python train.py --n_head=3 --init_std_qkv=0.0212 --lr=0.00568 --steps=5641
Each number is 128 + 32 x the weight over its row's rms, rounded and kept within 0 to 255. Layers, rows and columns count from 0. Numbers have three digits each. The size before them is the row's rms in percent of the matrix's.

# layer 4 MLP down (transposed), 384x96, rms 0.0741, rows 290-362, columns 0-95
111:204141114163129125157134139130143124130082131118109145095063134183131107114116113086134134076181121081135109136167113069161073153115120138082074136133072145094184055141118190116131152165095111174118100157173142132090191108094197185082150113107103146129144140153122102175155098142122138128
087:133057161070122175116111125094213147148146073126103151098097163117142154178174131164084077142093133095145205085125101094139097141098104091160163143194164145156139147119164121083171101091129148107125134110107129107108164074117125167144134141197076101120107130153159099170156139127111086124
109:119124112080105111142104098090127079161134189133075151148082128151211188082112117183156114145105135155142122140179114096145104120099148121155179212140158158200115106115193089143104153173064133149121179112093129106097114111103134130123166158100159089130096094148123134111083147103098085130
096:144148178108095108089111112188090157162134181143126105136119066145195083106135124078136095052150206150117114087134104152144121141103143109115111157102097109075134112128124149119150138124150102207173103154090147105095173126084179174123128136123144131173132111154128203180089106103133086093
088:153085080077152139102122132129134123154149153145108108177138135141139085159134171119135141185182081102144093125084117159157166143101064149144166160114084134133166073107108132044127071099148090078132150076099191139132161142141133189108091133141112148203109090110098196163151104126125137110
097:122162189137109169112124197083091131150157138098103113178090145090117118131129117083091139095153178129165106111123206099124076128123087145097084177102166114127123210096107142108118107120114110120173106127159140119149171089111172161145095089131158131133140183130087103208112066094129100171
075:168149153132132116197120138092115060150116054100160057178090162164145113127095117150203120122103173123115149126122139124123117163147093104159073203075148142094160103138109082120120154105092127120100122188045174104155172120119159120127169173150151135158096130102145090112151121145118094137
097:166100114147107113093118158140140127136126088166099099147117130146162136139158110183104093117130179134094079139155172062095143126111197076116018169171167129087155185117125105128136138143075096102072133132101128142120164121167095188158168114104120156089126081166138154152161139129096068130
088:160107123136163110129133140101120055092148124066127135103125104162120159149112078188131198124102139157112086124084126121084165139091056132181167119154137123173136161146184091134154136133082090127111157055205127095110148112140189130109092080133068142173117122171091119148121139151147113170
084:121116187115197159166144100136124104146191108141172123132138122117147136100175114162085139157176120127076092152126118094151127156104140122083127083097095147110075133113176108112091139136105075154153135192047150095128174208132154097157120155103111092118068113126085062120147185154152130128
072:176114117090047144156139146092100165153172143161139156161140128087105179138075160107129186124053118123154131153022113104144139102087118161092075179155108152071104141154079109169093142105074083137083141127092113123164139164126158106147131145145118133149123128100151142179123155134159166136
104:136128137172137124099129166137109145091128107100161117069122156168133133131098128138149109138168122122104123138061125173126144138103153177174105078109093150067135136163137148108078190087078139179144121140139111141163153136114210141129080135151126076106142152061135142075118211149152070049
160:129151134147141098134046150112160134145130072113135107108118133145143066133104141105151175122174094148135158142166160109106083141112129082103143200114152122155129154133128147175119166160039124089145178163101101154091108117140094155104177208104099168154134105177130110129064122048106085133
106:129137172085123126049124103128135161192180134070127120122166130133086108166137147144120146195125160133139116120099131076087153162132088076121106167078143132085163062117077131119130191144130092098168186146130179197134094162105122093179115155161105091140151115164104136117078121083137130144
103:121089143113145136199137133086071169115193135124114099135120128087122112190092126164141102165124082130128139031136087174174168107114086087135149168136122093127112103110115156186164162144091090101190142145140093168138092125113053115160136189189109139113139122145112137156112132117094083144
113:111114145164198139121080095085085151105045120114145142138143155102144122141151152151117069129122166061152177109182133114165210144122119121164164137154077154163148124136157101065151092130134132119060193162120141141133110096135081117138103179095166137046134116078113122162119127134115113129
100:118089156129117087157144095148140136143125119168088111114134040079096114098164152127154148124143102147123141149126152154070123136143114094112145130131112164160094085078115119097127191093145133139082172114131107122165121118153160133120125151121145135150124117145131027141093127244238163117
101:130122174139144135100134122122138106141151166194213079102098164167133092119137135098139065109188137149099129150107066113135137112145147109109076146097195073122119178098176136095128166118150143113132129148073072120105120148164171149141096089152066096180126143129111078081195106166102112137
097:101161107115141169107111126126070057121103181137158204173221161122134127137103150085132071118122107093162052129137099145132086127136113146129120118145144201144107108082183112136133117097116199104137109072162154107143124098113124118078093147137127151137161139127126164126060149169116177100
084:157112150099156187096181172067179109126124075096093120133150108161122134126151102123091119169099150141092122116154107112183152133146163135106148109089146109149088133193138195163180129132112132144089127144076157077122145060118086099200108151112093140141087121100076157141131088200075119133
104:167125086125093135089153119139096168121177142126136073107088163070079139128196117086153141171140127157113119147092090151052145140146116145187083154121146106177109115101128134092155147095104103109106109057132107119166107150117152148155127116214129085188110166101143185144190157138125104083
096:107200102106110108078117135139154148149148125087204101068087113178071157121135127117112116203090157088166185089122151118110143146134083157179157093110127157091112111096144195170159123153148131127097141142120125121139117146150126155060118160085128128132089136192135192086103085117117079115
071:146170152120126104121160131103187103148127153160175151193156129138131114133097123081186071131078170131125176152084094105157108167144098119147086150087088155128089181108114131085145185119149098080058114128110120044134159102116172119137093090196123104130114119112181117172145083156118122159
120:101141145162160161146135117138102139114136108169159154112053140070101108150076171085062123132177136154079149107175080093166127118134083110099142137115142110098156170141135127160086160155193086108200175179141141111071130137084143111116158114171102139169097101079097156130144134180159083103
101:159080102026101136121130161135097128091134092150157150174107134145129112089155116125082102161193109130134106143067105147130165128142170117162140134124136135159145186108163099099142112104085152188137099084129162072124139092154155118132144090114068066132136218138130085139158182114152104176
090:131134143173165141071123110129094161083150089126160138129159128099156121149090130101066127131156099090112127115191112067144127140198146155083163085208105113125118151110167187156116095128105131101083057150168158149108127149160083211121130148129097125079178142071123101132170100139132125110
085:079158096101120171113140100112098105107128125138145119083112140175126124157155182088100097164180171115086119186189064128123127120150089212137131180126142142122055135072100128135115132105098059144116135117143165155161111163102123139106100121169147089154163114073164165109100072191142140150
089:149163155158128105082105118114104113180142099174184154156126107157094135152147122126069147161176064101139151133131087150080187127157162119116064125117121183143120112088170132140127143067097144110084147160107164099113061093064099181121122118077203122117127095114129155089163139170119154168
131:105092073154114102131159053143139126123155170149121122101157143162100106116157073158125121130159168120089074145200111102134130106163138097069108150139113119088206100064127126158100164088095080161098165114144204207129092117175124119145123141124158098154131175111133138143062151116141153139
114:214133152116109134084116090125162155149149087207133092136168059169115109121150094153153120087165095153154147107107143088165091152049114116111125147206112125114101130102182088123125094136096086098158143152181099137147106124150109208152133079118134120099085146155098113128176154151111103114
094:149160172133178162192138186092092137141101077100071122123118118107160120133106091126121147170164122137084094134106065158158183160076134129089129199108126125155146137137144117160063153149095117156168129133092169074093131113104113132146096157137188110083165058142094128113157119179146114072
089:184125093152102127087109143185159177162117131166085078094096109140097095117153099139122167141086105118068090117108165071151152111081114129109089144112102145067145149109109131094108141106150166131202133101098142129180180162090152149150078130119145108181126106185080147142131116188164189165
088:116187151131165063157116128121069097168140141146130110134171199177097122104089106183073145146113124086132160115072145113175130131140117119079108144123122148112140081110136134169056104141149114142124149093052173109129093124137143068113123072137201161092150147150198120107151140153109163154
113:138163138148155067103097137126151128119114058125151129143117099113150124131074156122121081084150164094093126170151132092093083115149106171093133134154141134134167095135178145153189164089155071157102134175186179113118086145130129075094165153198116144119102051197127149158081094141103152109
110:134185115101068124146167154145160143156138177057105126133082115124159100124143148039161164130100162113177157107144107178096120132175103072159164133053128154104132124146120099118155165103120146093094104031150081130164145152125130078150081172120175168117137121142158141112128128102126166103
099:170098090115091107138149172108155150076128153065150106159144087135153093160160130042141084113152113151183125123151100075107094135084083075104140121181085102121133136162149181162126099104157135127072112162084154103116170128164075176165104134148120139154108165135188114133118138193111150175
103:131092099166172113147100124058114103173089091144113120046135099058117061146106133150126135104087083106138167114185147129190148106123173078093165173109141107140203100130150127124127123146107153150134165153170120117149093163099181113160117128165112162061136152160121175117161115104117164092
096:144124118161140205118140158122158141110099154149125138176126142138100152091154085115073117148113105107084183138133092176085132137101155129091171101125059145093125120163066115118159127177117177151186084104117065153190095082103123120123101110076117118116170125129159077124144090164191177173
091:181132133144107116162170073088191121158163103114113115092135218149147116128075071176142066134095146141152172164142149140178066153133137091138097181130120106133078048109136114118144108111131108132155130152135155139085133106052089062113103131158133153176142109155139138149150124121078144151
101:112084160093133144096122149204088125150101123159135155110173102104144171109111145115086104156102107125235137092111128167072101056151114107210167098132132066116138169131132073147098136162107176137138133143125144124115163132127102155126126100065092162122161117091162109134104164133087158184
110:036097119125122115100123136040105170136087129111192091091116121127115129175171163142149183154161153095122125147116120103086119168133100156151096112119105184152102105082130149083132171134143120124126122159035109125121141104164175137090113121208125143150141127166129067136177133186150126106
112:111111173131113130145090168101182083146201167149072101113155075179156204168101077164136157106059117134116112106127160101175102124142145132071083143139092106111109154157142126122155158181073147190117142092118129143134124116132132108105161120155079094139137095166185088168096109087096112138
103:150114142182173151150087161093107157111132137080139052166073140135135126142151140021079138078109130159138106151166106121078111153147093153107152125142161084145139086163139148082150149089086149141207108190090179129188123148130076114126143155160109152069131153121141111128132119110105127151
127:178089155116117101150144124124092091098126162080087115085123051095137103149091102093113160097136132158169150177163161079149128166167122084135109162128175123184172140144125186133136119124121133123098095115141192135166098126174099112043145129073156148157098147136116113132109118076184113206
093:192138136111149138104171156113146125181078140139162132142167121147141115124052140097138194134141125103108066176099109124145150124120181163144099111063101072132069190146110158103086152117066096120125161070104152134118131102168138174085079138191130178087097174124113133138150109158120098118
089:158150066136138177101125174105120107199147123130117090129115151127133192077168163170168130142108068064114096121122090113148128114102152138172103128083160182169092140152165095123118105114061073088127124102104147117119129121158164182139164182138108095112130064070136140114199168134145128113
091:094113098122157100077114152124108136086115172101129157150081142100093112149082141122184159163123081094092124108147140113150128092162117173187185177081112160148098139140058111148172160139179120188094110130144117118167108086089194147098159120099120065170107140091122102156144109121169197100
092:095124112111166118130085135065179179113072110155096156175124110196116101207126142148137124123109079087107133155108150115126122175093087122155140109105109178150138159084118170123160086148168107117136102121119128121137121131141133212173101111134117122144096095197116178131090166161122081037
090:097139137143151176073080146080157099079095120108104119110153135170115114133096106142054150100150163097101186141092133169159140130153123148108120144133127112105157182166109140086167164155084211074223186086138137091093165098124079133134131141108146097156123137113090140105173144153117113089
095:189126106188144148140150117143161073098158114130118085084172116162104041134118148137103142139182103113113140121166120142140104140081086159067152072185099167115120101110166127156158070126077159102202171058155095145118125116162111159113115169111101119119097112173122111116131138198108124135
101:095141159135151157114126092151061143088125168133112109114044120161125146150137251119119105166102194162176125152140137160136104113124112136128104139109138148107060135091167158059171097106142124113139132156126123131137155145118067080116120126106151067145094093098171130121088136198142118167
091:126169096150122132175133117137144132107102088154154118123102062160145103206115091127098073099145188118119135163071076143096141116138141108123137081151154174125119151080148167136070093135167115141108154194111143081119075111096153175087143066144075182155155200132121125141186121143110117147
116:116168198109094131093140115116107099181081129154173124107143159129131145072092119153142123118199096132140103116072148138135182133082093143179152134105135030136144164079110178109102167123111132168144130192075153091114129121077163096127187134097175124197134124107104122119130120121132078105
076:187113142129126129065119134147116156163187144107158062124111131111134045121114137100089116107124177157126086160155098188113112176090115210128141121152181086126111096111108141098111210149115063100118131150158138102123094097111116094122071156133149110176111205137122159108118139130158168107
093:083104158130146077139137111117138130122110129083180138167121158112081106178097125062122051129098160107108149128201166118117146123114150122126126139102153139107127160118141120107129138108194115162144129140127135174151118061161120103102094077114165140162185129211162071054169166101131166068
093:167126146175120143143120100148105110100142097153123147174151127079140167160071168172151145126127113111133147099105122171169061199149146085159120093120120131117099150146104136043137118157139187121091169123157024113095156117130121116165071092091160168129180122145088114170090108107080145124
106:085099117126103133128144101104135096142148114102072122160082116123094181026121035137138159155069191149106162096135133148113086150116146166136114134078145127154180118149155088165118134151162133132111168080148156164163122173124166083129130176101181146149110072114162146146155116101147139065
103:122160138140065154116175155159107079146129098180173129159077157151121177111116117117159064131156132163112092138158089137073126128178079170128140061142079141091157114078072169159179130155147159110082154135137133092136165163165152122144137058152090109123112096106137102177078120117091158099
085:178112096144124122119057096070111121093126118113147085098186127118138105172141130106117109153087151131148163103104106138141090190169120141107100162178124119142138163089131149135151165118112146125158115165122115154143169080150137147113088138210136146205058094114120163111175034168112071150
103:223152087160106134081068159108137099117124132050086110117141074109151123141147098149113178142151089125116108130126154122165123103128095088085078151164214112215159140127158184168115159137049139090147095135129164148163112117143154116126150096142109127103098134118116151136108129157094119173
109:113118095117102089134120162119095104093146126140168140136097177104098135094174157123118175196101157134114166097124143177161061138113089093130091119124141133130119184082157184120161100076198064101093113113111142107126163184161115196073129192116181114134099107154107128097150090177109121119
121:141139136164157134109194071178084116090125073066167127096118108133142128130104139103146146138144100112120081144116124068110169101128142155146086118156178184119138092127120159157155145147114112161165101123154144130181155114079079158112147109106145153149065196104090077153179114138194048103
088:135118143160179074071088058153137117110124085134122145150183180101126147097153120117165119134128060058092160161146160138109104171114160120146159104148148191110130082150125135088127168058126081185161195124147144091101106122115150096132071097145155139107082174116113181111147151150133111105
098:206151079117154190118108171151078137164110127108098087099136148163125163126185147088081147119126139060136126117131156134126123136074147102194190184162096102145140112149181105130100115096110146108171098121114119154186122146132039132125137177055105158082113083114104124122107131130134128158
095:155080139165154130106091122143162096109118141153125139127062143147136142129106065127139050136104114144107185072171194119133132157155114156153082153102167160148116120209101114050079107146169115122120108208136101103090174131185171104130101149131131147078156128117111135176133091111124080125
101:136049120083080119193132183125096135100136152098138097149149094087177129179098081131120088150167121147071096152112109137121143220119124156098149143151209061125112136095164160111178100131129146108127149153121159128093131162168098157108113121103161151092120167157124131112142129092166121051
118:152094075139106106097160096136174134117126132143130139112113122137181117129107139103055111143103127182115134120192175128138197118171130081112124164131109117153119100087167167142122095123101118108173148108029145188132037115131086080128141095091146169183148142110139123130127207127093148154
101:158129092095129177126144074072149088109140039128129116157133102084148147162110190134116088122076148139085162174149198192147088142113105153127136129106104110172154071047162140140128111140161183148134161160125124131100141145118111174151150068113129113081125172126153125099095119080111171139
108:099122178117166067129166128095130188136123103171195115120109075100143100192140142103122083126139062154054108155120135127162149116161146108089192076126128096143117196150160137081121116145081149092084113165109129092155194111146106092090132064114173138172160139146115155118133138125126156110
093:177154149077137174114122159170116150164140111088084103139110134161097122113093133113081137090084187080154073102114122161151140086142149149141163139088111150111098181107141190134206071123117072152146202137126095127141159029138111173131113150088106102106162117139119090148107161114115151141
090:165113096109150117065175178136180069155138121162076133129189126137151124110113190133179122091188087120167090099096111108117103103077139140168101155138104183162121139141164073130130133131117089109197112058079146183106169081121134136152111152111093093153126118134092121130122107140126126203
105:083098089099153113146164118051118199080075117120132124127114092142087109141122171147157081149154145125124137117083147129155182126132161179101165046138118103113132134152138141129175115127137144145059175083103151132086108184201099169139082147166108186166143122105145165104155101107119127085
127:152179147158103127168061135106143101078101162152109110160066102115151141138097107176157078153141179139110096154085127148104178098137145145119102135140161086165160146094097130141158127154127106135148109175150101125134110152175159057137094098125138118090106111197154200142078185059086084110
# layer 4 MLP up, 384x96, rms 0.166, rows 291-362, columns 0-95
106:116201065116073084180129101112145160024118111185121088163144118147166112104123119151131140088110066119089130165139170124113146104139120126120143191158078179120123115133089099103110135125154113170200112180165131147114085132131158107154109073141174143109129075079137161160136142141157118129
097:168157158130169157134135132146194215074186123087185157192142110148101134145158103092111122132161108122176120078111126125104141087120193070149097119092150060069153135129105124132148072104147141082140122117135117146132129116107117143106051130117102141087115167155180161114152091092085148124
081:105107154117155130113123084142136171099121145157171132106169119127077105130129112150109132138099155089098127138108081112062195072068145149127133114137190130153103141159113168113103172121129159072159120110085082115164097124115167133073138152102126127109156153081186110097143245165184141092
085:117183183145121147109089132153082160184111076126111142128141143148128141168105102073102049142072135109139123160098106146134173136108155149148136122154081079060133121120180161123109138096139178155160082174120108111145130100126060141156132142109151142067143144150159120045075201141123153106
098:110106059125153108157110133113120123114099138151147120141107119133105141099184167170177166108114145118081117217087095164105140069143125155101119129178079121121138053122229115149108111082108148124176169115112113141158132119134117140101112137160099162142119142100175185074106151172109154056
089:140160172140124177153189093187143093138219123125156161111143185130107147097144118184112117087142146097131116124131160066075146138165147124097138139104147095116167082121078162083093072131091140130145080105085124103135157128108178163084109160120149101158104087130141166127179078130111057129
111:082079147129124165115097129127143114117131196137170160112113073183090142119088122137198115082157196138144143103085106107130128126113071127162180053098120105171129161144129124141111124105170163152100139068112149116113076106116090128089144141160073109086098189178151093133113184155167143160
093:129174160112093146156116125089055138128130142159134147177153153135113124163165135149040173122172032138109148121106151122162108108132115125137143150103166086118172126147112110153098090063201131092154089148044114107182142092106160133129122149119189141130154068155109107115074141115146121128
101:107104014071087167095133202107130209112140109138131125136145134131138144093142135112151133122059090170127092136161118107078127124136120121123132174109154142114130082099173130079133168132144142077132139139133190149084174131173168131126106118145098140071144177098140161164169089096151174108
086:201089104169087122154120131097176137122112168140100128148129156132119154200146148114091168140114142146181138126096117101096110063133119205103128096155142155123120111109120099126153159129121114107123120068146081159132154179113123086104181147152079044146133151171181061121073137066119130169
095:134168128111131076152166114203134148083120104161153082119127186154110130116093102119094138126134127141154122147107205117139113143158148126132108074179130093133202115139167122143133109111189112128126112141119139123028100072131146080121159055108148074091115127137182156114217110123102144124
105:145064145109083120146169082161091094125107134073114115142144154124107168130120184146098072122070128134141105136087138138130163134157107139143108110193117115121161084107135130065130113090203185181065093133176193135144142118149156082113129129157183083079088181102126119178137141162135134149
098:147162076107143102174099156130128158111091110160126137197128080161190125101111159163172111083054104108116095168108119203121071113088138157103147175153123159102115148126144100146138064161110069115125124169100135110159128110135139139154125125107128136108110088126128104081213163118133204082
107:165117115137127132127106174135067154124144122165109074176154143106133108095113125061120103089137139160123136093102121145126061118112176080134189121142153103214126098164121063138108109112184089097128187118156129092121116104164106189173132165139079127079146120164196118088177088123129139162
107:105103141119117188146112108189111174111132144142106148101115112148150156116123175110144109112101094129138139135065158058100166101105066059109178128130119165130072130175119112131159147124113113099113124130106150202115105110132063174136170145213114097194150148099178141130168066104149088141
099:180127099060130108139098137108150154118069181080165159145097088114101200167143116170120108153105117135183129147167154190086110162124107071101104153141138097116110111151187121146154159130094135077062130137122096171155149185104101113135070168106124146090070101121130129132117120115140179189
089:173118169138196128097095222131148096171162139116101175148228127139086155136192106132104128147145101078150098110135091159086113089142126104117178166090126083110101171136135108105111091081116112155126104127116093159127134077144066101149153153162146150155107119090076155118104168092149125142
108:073152108159133159159130124069108140169138162127156135133160181076181088143141109101113198097084164082095108162116133077174050112103102085156130114137143104151125113176122154141100190161126083113117190110099125120118152096156099143074159158096144125086147087201161086110129132147156151125
063:114076113073109168150068097172097185138141139161161123147110197094101163099162156151183090171148099114110182133133113215119151105120093104146133068107138102102113136127126081159087145167165189117113120147120127106149168098107124096134153122176167121090111082122124102146142110039135157148
100:118155110163179036149114127120137157045081112113143108177154163102111124088151128168079135118093093133135123130165133083142188108114140138135147135140169128101164165132108117167103142094094135137056194194185115101142135094134104115148142109106102103115179106174196121083103146077120162117
103:150154095147131146159092067112185125162122152110083074055099113096103133122145110161153095115081126148122148135129115101187176083163113107121131178145137148094112081102168089158113177098155136153191079129133073143155109179134126117111125186146142101227073097097146137097136133105103151160
076:138095059132118110133115097095120108113158108119096110103096115114106201112185187111076105124158120082084100161164105204130186117112148140138139000142136089127125155144161147190141120099105168138116110182125103154198125134135108143134164128174119145118119121144079131108087153112150140147
102:157173089110137133148160071133101181093093098168187103117139154126138162095152096147139066159166096163112089133106126150142091149091170105142181142113096181135135119144162104186073094125111134137119144150120115120101124119127109143173130110093023082106137073132221087135158119143125174117
109:118127163136151133170148117119162132115180053112091165149136134155114155181164120131141098110150136160127085159109139092073105115100098099077138182077165185087150088104134048095116090154112148110149115208108082086200060131170143168132123158097114163116163123134104133146169131102147114139
105:102147138080093108087126134075088137135103146104227141112107124127122051077138156121161129162124137158167165164128135131095102149151097089110142115150125089139123095091155142126178153116085129189135128171125069081170182137115137096109159155083124134104137108166144125091067197141150167197
089:160164170107118119188070134131091120127133098074098166158203185072115124159175126124163207087081135089116114183107080162125178133133144098142164128115133100105149103130100131154142100153093163144111096142118121135150138052209074112130116134131153118116118082102151124086141105090147174137
085:125181112175130142108074169141159157134091082139074128138095156146163147161156077178114167170074103147155105115126072132135083144070175068103159124112108161116143101129150110095103140165071071129098161137092079156121090091133138149194106200140135134131104130094146191146131106131159162099
108:097156075153161154192134086117154175103122189091101208167159073128210178100111207122124153157127146153150138133090150085192129118085129109108106148115071111113108083113111150074145123144140111137138144139114146086099107132141139089084096149122085141096158169152120118092109115097181118145
105:095107128147127152087109098161127117155173100133121087138137142090088118161125122151141141143127145114146067115131141064100162143141237136109137147192103122108116121101068140129099072070177121179155166102071124145137114120168127087137088167116219127142127148139187180143081129150079101122
102:116132103112148154151126166155167122188138157143101180106132130024081122151119123128106113119108209070150145148152191077145146145112078091140118108085070099131155174073121152098172135113140111099113129147148133181175110115179058115128158157163066092126125076153115103139121137116138159128
101:165180113126104103119123142069104145089142184127134140144146201135139193099095155132139135108139146162144139138141125134154126147157110137143118099170137107174198082108178135120112126073042124114107141128150059102136049188115140076125127118137132183106099091173093150169103116065115074125
096:176128104115178162103074158152095158144134130113162131121155163071102154085167154121083100088132171095172135129106184147141079178131080097142118157170123071133099194105075149095144147074150173148157129136125156123127126103065096113090132117109184114160123116051182163107139118126092114167
111:164043142214110144117140118121137145125135192105142180166093112137123100168166099137198116161120053170120115090144164105168123160147091129118074143194072130105135141084150146081093102131146176118125173150114095145091078091147098104123116100119151137140107174084147135081131147104144151101
115:141066116125118161061182123145176137156135137167117142121103154085151147123167136120090081096162133195138134101090159146138157129172050107154121116190095153138161082106125108081111185173087143149147041100135143171109130119143104150078133141187129059135113170108130127112129118157125071127
087:069116092112150159086093107181071149205131157135095172127110108165130099108158141173155162153147135153107200118116126099127187126144120166168128129123134091176135127157103113142158149168091106203094101135135100108107058100088146146095139097139145083078130086090120121102102136099137207086
119:090143124126123213186102132174162150115072173143150159170132109146137152092086138139154096089144150075154080082153107118113119079150084142146155151138072142144090121206165101076162159173143153159080144132106116144129083140143120170143110118113092088119138127092150097154080072076174151142
112:084143141103104111158135165119122076102178159106113164168115096096129099141111196141160173159105160141135180186125109091107068111156092151178156110139058128201128172124165109106133121127151115178091112131085170099122116085146057191162156135135179089111141133084136084138081129101126120113
115:083111146094123134154087048203120194139096151164173159150131078106117162122134198078100124119110108110068080132120130110078092123113104144121174154130152064154092097161151142128141147119106189112120114160107148111104117103167147123106161177133142153103121122162100148094151045164174125169
110:166112123096119113134147180137175126107155102084106116139115173141121174127054127135121179142091103141117150107169181112102088081106156077132100154145149116097174161026127159188141150128148071073170182134100103137126143097117129182169147114138160107116152133092086103117163094065130172123
092:147134078083127140137140134113156118121105133173112130108132152103104141165100088151154114111118055124155146104102077095074182105087142142150122244213115124120175084181132169159113129093113122124111116122169139182127169087082145135115117109087078110131108155192200149147124125107128150107
111:092114135069158169148110132122179081114118165131137162074167158084143151125156106154101112137144126136108138157149135135143100112088054072116166150147106213170070125086206134156159150130128158099157114126053092135101073114100090109123151174189104113145101088151169112149127119152095165139
099:102178092093127148165214086166121084110221116119146186101125165181149123098142140108136145108150110103184102117158149067091129167157112084125102164072119143131095101137121118151087098148138134143106114129093108080134138101094150167125148188095097107195075094180169113136112132142128134096
095:131194117098148162126100133144157116103130089172155177166082115104159141119165087142166151154137124106116159128136114112158120130110143099104135168087087141038088153116174091179118077174080111114212121159111069128131119163146143125188141178140098146145103097112163136093103097041121156135
094:150101123142140131078080119102112120120159098090168143146173055098088129184213115143132106088119165138136104122115143131122087155161146069158115203136184150092113131140128081036148096157097138141111108086140169104160093156092132116115127186168126136173121071174121115107129186108129120114
103:170098139152096099128099116173153124161109173149126127098125121160095120155093180081177107090105133160192107099133156103174135117132176135165104111182105084143136123172144143124156132199082115124089095133102128136105141068122173102112141173069105031071147152134140103171090176109154093101
097:142076203127095191131121081143108149166160124140123110113084078147105126132144164095137132074171154110086117166099168117113106125122104083127114098085135170094072089099112125137117099132171124114132115147084203120094103213116155170138188132135184152146188144103185124155148138073107147109
096:144152083144159128114136157128107109134170158128138116060142118107093131088106092170109167084145111135126136090104170150138092129155178139129102171126137055154146153154170146113110247110145117186073124176177132166090147112123119082072173065100103133104117121118167076116161149096094118132
093:119125101130141060119085205137126132124129148132163124170121112119121172067169122094146122110107188137113105135054082085170098015148133090140123132116117138135177139178140063098171107125111173117132130151163112126138122141187096160148137160062171115107094130129129157145094118132171176106
079:064102163136102082109138138080153050162079183122113111143122120128140133084148164147146133133075114126158117093157183137127123111048125133111085182102168176114173156160167052086139118132118134144135090105154149128128069130137106134156114123177147130080173116105076179146162175146173093144
101:105104141130118115161125147125109107210127157142124149152123140092168161113117104112180170150174154127110101077131151089123184106156199116158114087104219123129166102101122120097105121113092146129145199172107152084137104104160113089181104132083099130105181117130049106124109120048092139106
104:138118122145152116133160121107082131136126111084190154129107128084142123073096110166133146110149063083093171073097126129086183074143199106134135182141181133116153104128041160127110119082160142158064146121101143122145143157134109098116109197153184163125141132123092205185116131124128144143
092:126143133071144113127106118142177173136072131115140147096162088123189138142129097103103109116112124144153062172141146179117054143156112189144143100199128074094094098135135104116135098157141120125152173067121062125176121145169179085113109138074140098083176139122116132122195142086156130176
106:104061139149154185153115117068154109156073150114190098123093164105095162159188127118124083146133099115102108123183121154179137105113120052151123162120143156150133150087079169093114143151161189170107119145081161134069081199151138116038101144128143145118118115116119115132120130108130119168
095:126123112166155123153176106072171140158140143109107120105144145070123137113169102162101145084130138082187134116085139109135111187135121153176165084149069205173123113098126137074085119115181123141140118083133150103123108175116141158083105029090132084098108141155157112162150146124082165181
099:103110158143099130133155203167121116207101141137126131132162152075120191150115130139108174157124165139132112131155108153114104105125143087134088152105201139093166144126095170095129196086116082056122076145149119171107083102089086110123166091090117138125203115119130115138083171065097139135
119:095157130125121177145120131143204148145105130152148177122170103119167070129158143175160119107136109124084125129153094133130135094127093094142181127156082141127085130162131077138102122165139128208153143118055154114151086139086086103130058109099168110123182124144107100043140072089126185154
106:184127133103146108103109174149187076162093137172173046098082130089142094122125135118119100122148128142124107121149173208142067110114152050148065161151132193126144063092098161151130074156124120138115082144165114137127123157184151116123138123150148161127128158149094124122141117058134171119
091:199131167128086176190102093130138155171153090074165165136161155137144164101129150103141100112091140122138105147130116100129123090229134089103120094085125078152117083135155096120098097123113137133163096069156117144161089138105118154130142134174154148159060124136044102172122120089182128161
095:155059060136145126121105156051105164133118154149117119157125096160083096109101148120165116156128119139179104078107147168161107081100186136168112140099144099090091121200095099120175104133185162116146166117127114128125111181115104168144101129136174103070201098122089102141188127096169127104
101:095136104115123141174089115148149099146177100187067153153120179115106148119108191100109130142108162139159085152152126135115038114170130134127181180161073156089105099079122131180181165091118113172143083095072145135171123141143109163102094135092117107158075083168118087094166141143148118140
120:092153171093102104154148123178079117175158133169151186092105161166132120113071112104146088142107159111142165143156143133125159077121167086147130102119143132174144126167081139141096130123131159111176096108177172106157162172072090042118141113072094116063100122085119120140180115077150124175
105:135175148152163154163097134146191115104122104113076140122103121170079152132082148132094146112162133101144126120142182087093066189142145097119160099067168154115095065130156141096113067114116132144075175150123108084124128115160177070117121134205153063120139111190151122165098156113170127136
107:109081061149176108076089147119198185099106184111115107120205164093106141103073106185087130143177100124134120127184173145175159123117122147157100149113146109162180102102113133103116080088134147130098149137131068136134104191147126072142126156106114078180133169122105120121146143140108105091
106:087119118152085098185129189107140183120156151120149194123183073132103117110138114160134218135114154132138094141077063140108160083121068172173146139131155087087110133113151080146100141107100088158182103084120115123139075127133120201160171137087148104109123167152138102099102102147121146135
091:114093108140156130164167135178147146162128160123136119103085162091139162167152106152083089152168150095138171113158106122141160167100136153143098158117158107121136090158106140144093171108073110142069074116120131141142135022097181134088171139129096100070106148177201098125095159077073152120
113:114117065102137139091134080096071204128177178142150134094175092128098102165058185126103147147177146179145114137101144126086137109087125142164126082101128072115146075111120166087153107083124108174084144113142157139144089177161155162186106116129111137107112175163127141168137132102161088166
127:201077081088100107192174109151132174144116118117187115153071159168110141079113115098153149143126072159130091123103133099166102152157113093131121161165132166142138109102109134075165120107228090118120195106100165146081100110168138137163143097116159127141122069121095115146094173134125107103
115:132064098086118147135166073079132167144103153138108115098175150191147105099111174162074135132171078111174117148112150121067094188110094117139111084123170139065132068135141121111146115168122125140138178170047090122122154123141165098100151194146119141166129112120133069169113165117139160129
088:096035147132085142119079087162109135145109138150111142094084115056162130166145171155170119109137174095151167163188124138149130089179096171147110162151137091145089127110090100111106085110160110156146137118135151139193129054133141156115172179193086089100090144104120108144094094114155113138
102:139075127116070154096089124077105165089110156154119060185100144171127146122100127122134056118101168159156105086065152124189155128164157102173089145163113097071181152146091145083138152134144130115132082112174124126157171150124134137093179167100138102085118163140185149119125176077147108118
101:101113150106170126169139149089084137112067185137103117142093147073133144153110133104120154107137067219154145143163099093138134131119151106136074147119187134127179173160093170148054142139092114103131041080107125117139156140088185139114194129108118133141125093182167127145141121089104114159
121:140150148162120034176145108099107174094172147130110188171098091115116175107099138168105129130102150154141160121174138117134132160070159108103179148132102117131132157082124097141137115104131089070144121139115044070124063139135140164087204117093159126122148103162199107124135150162084138128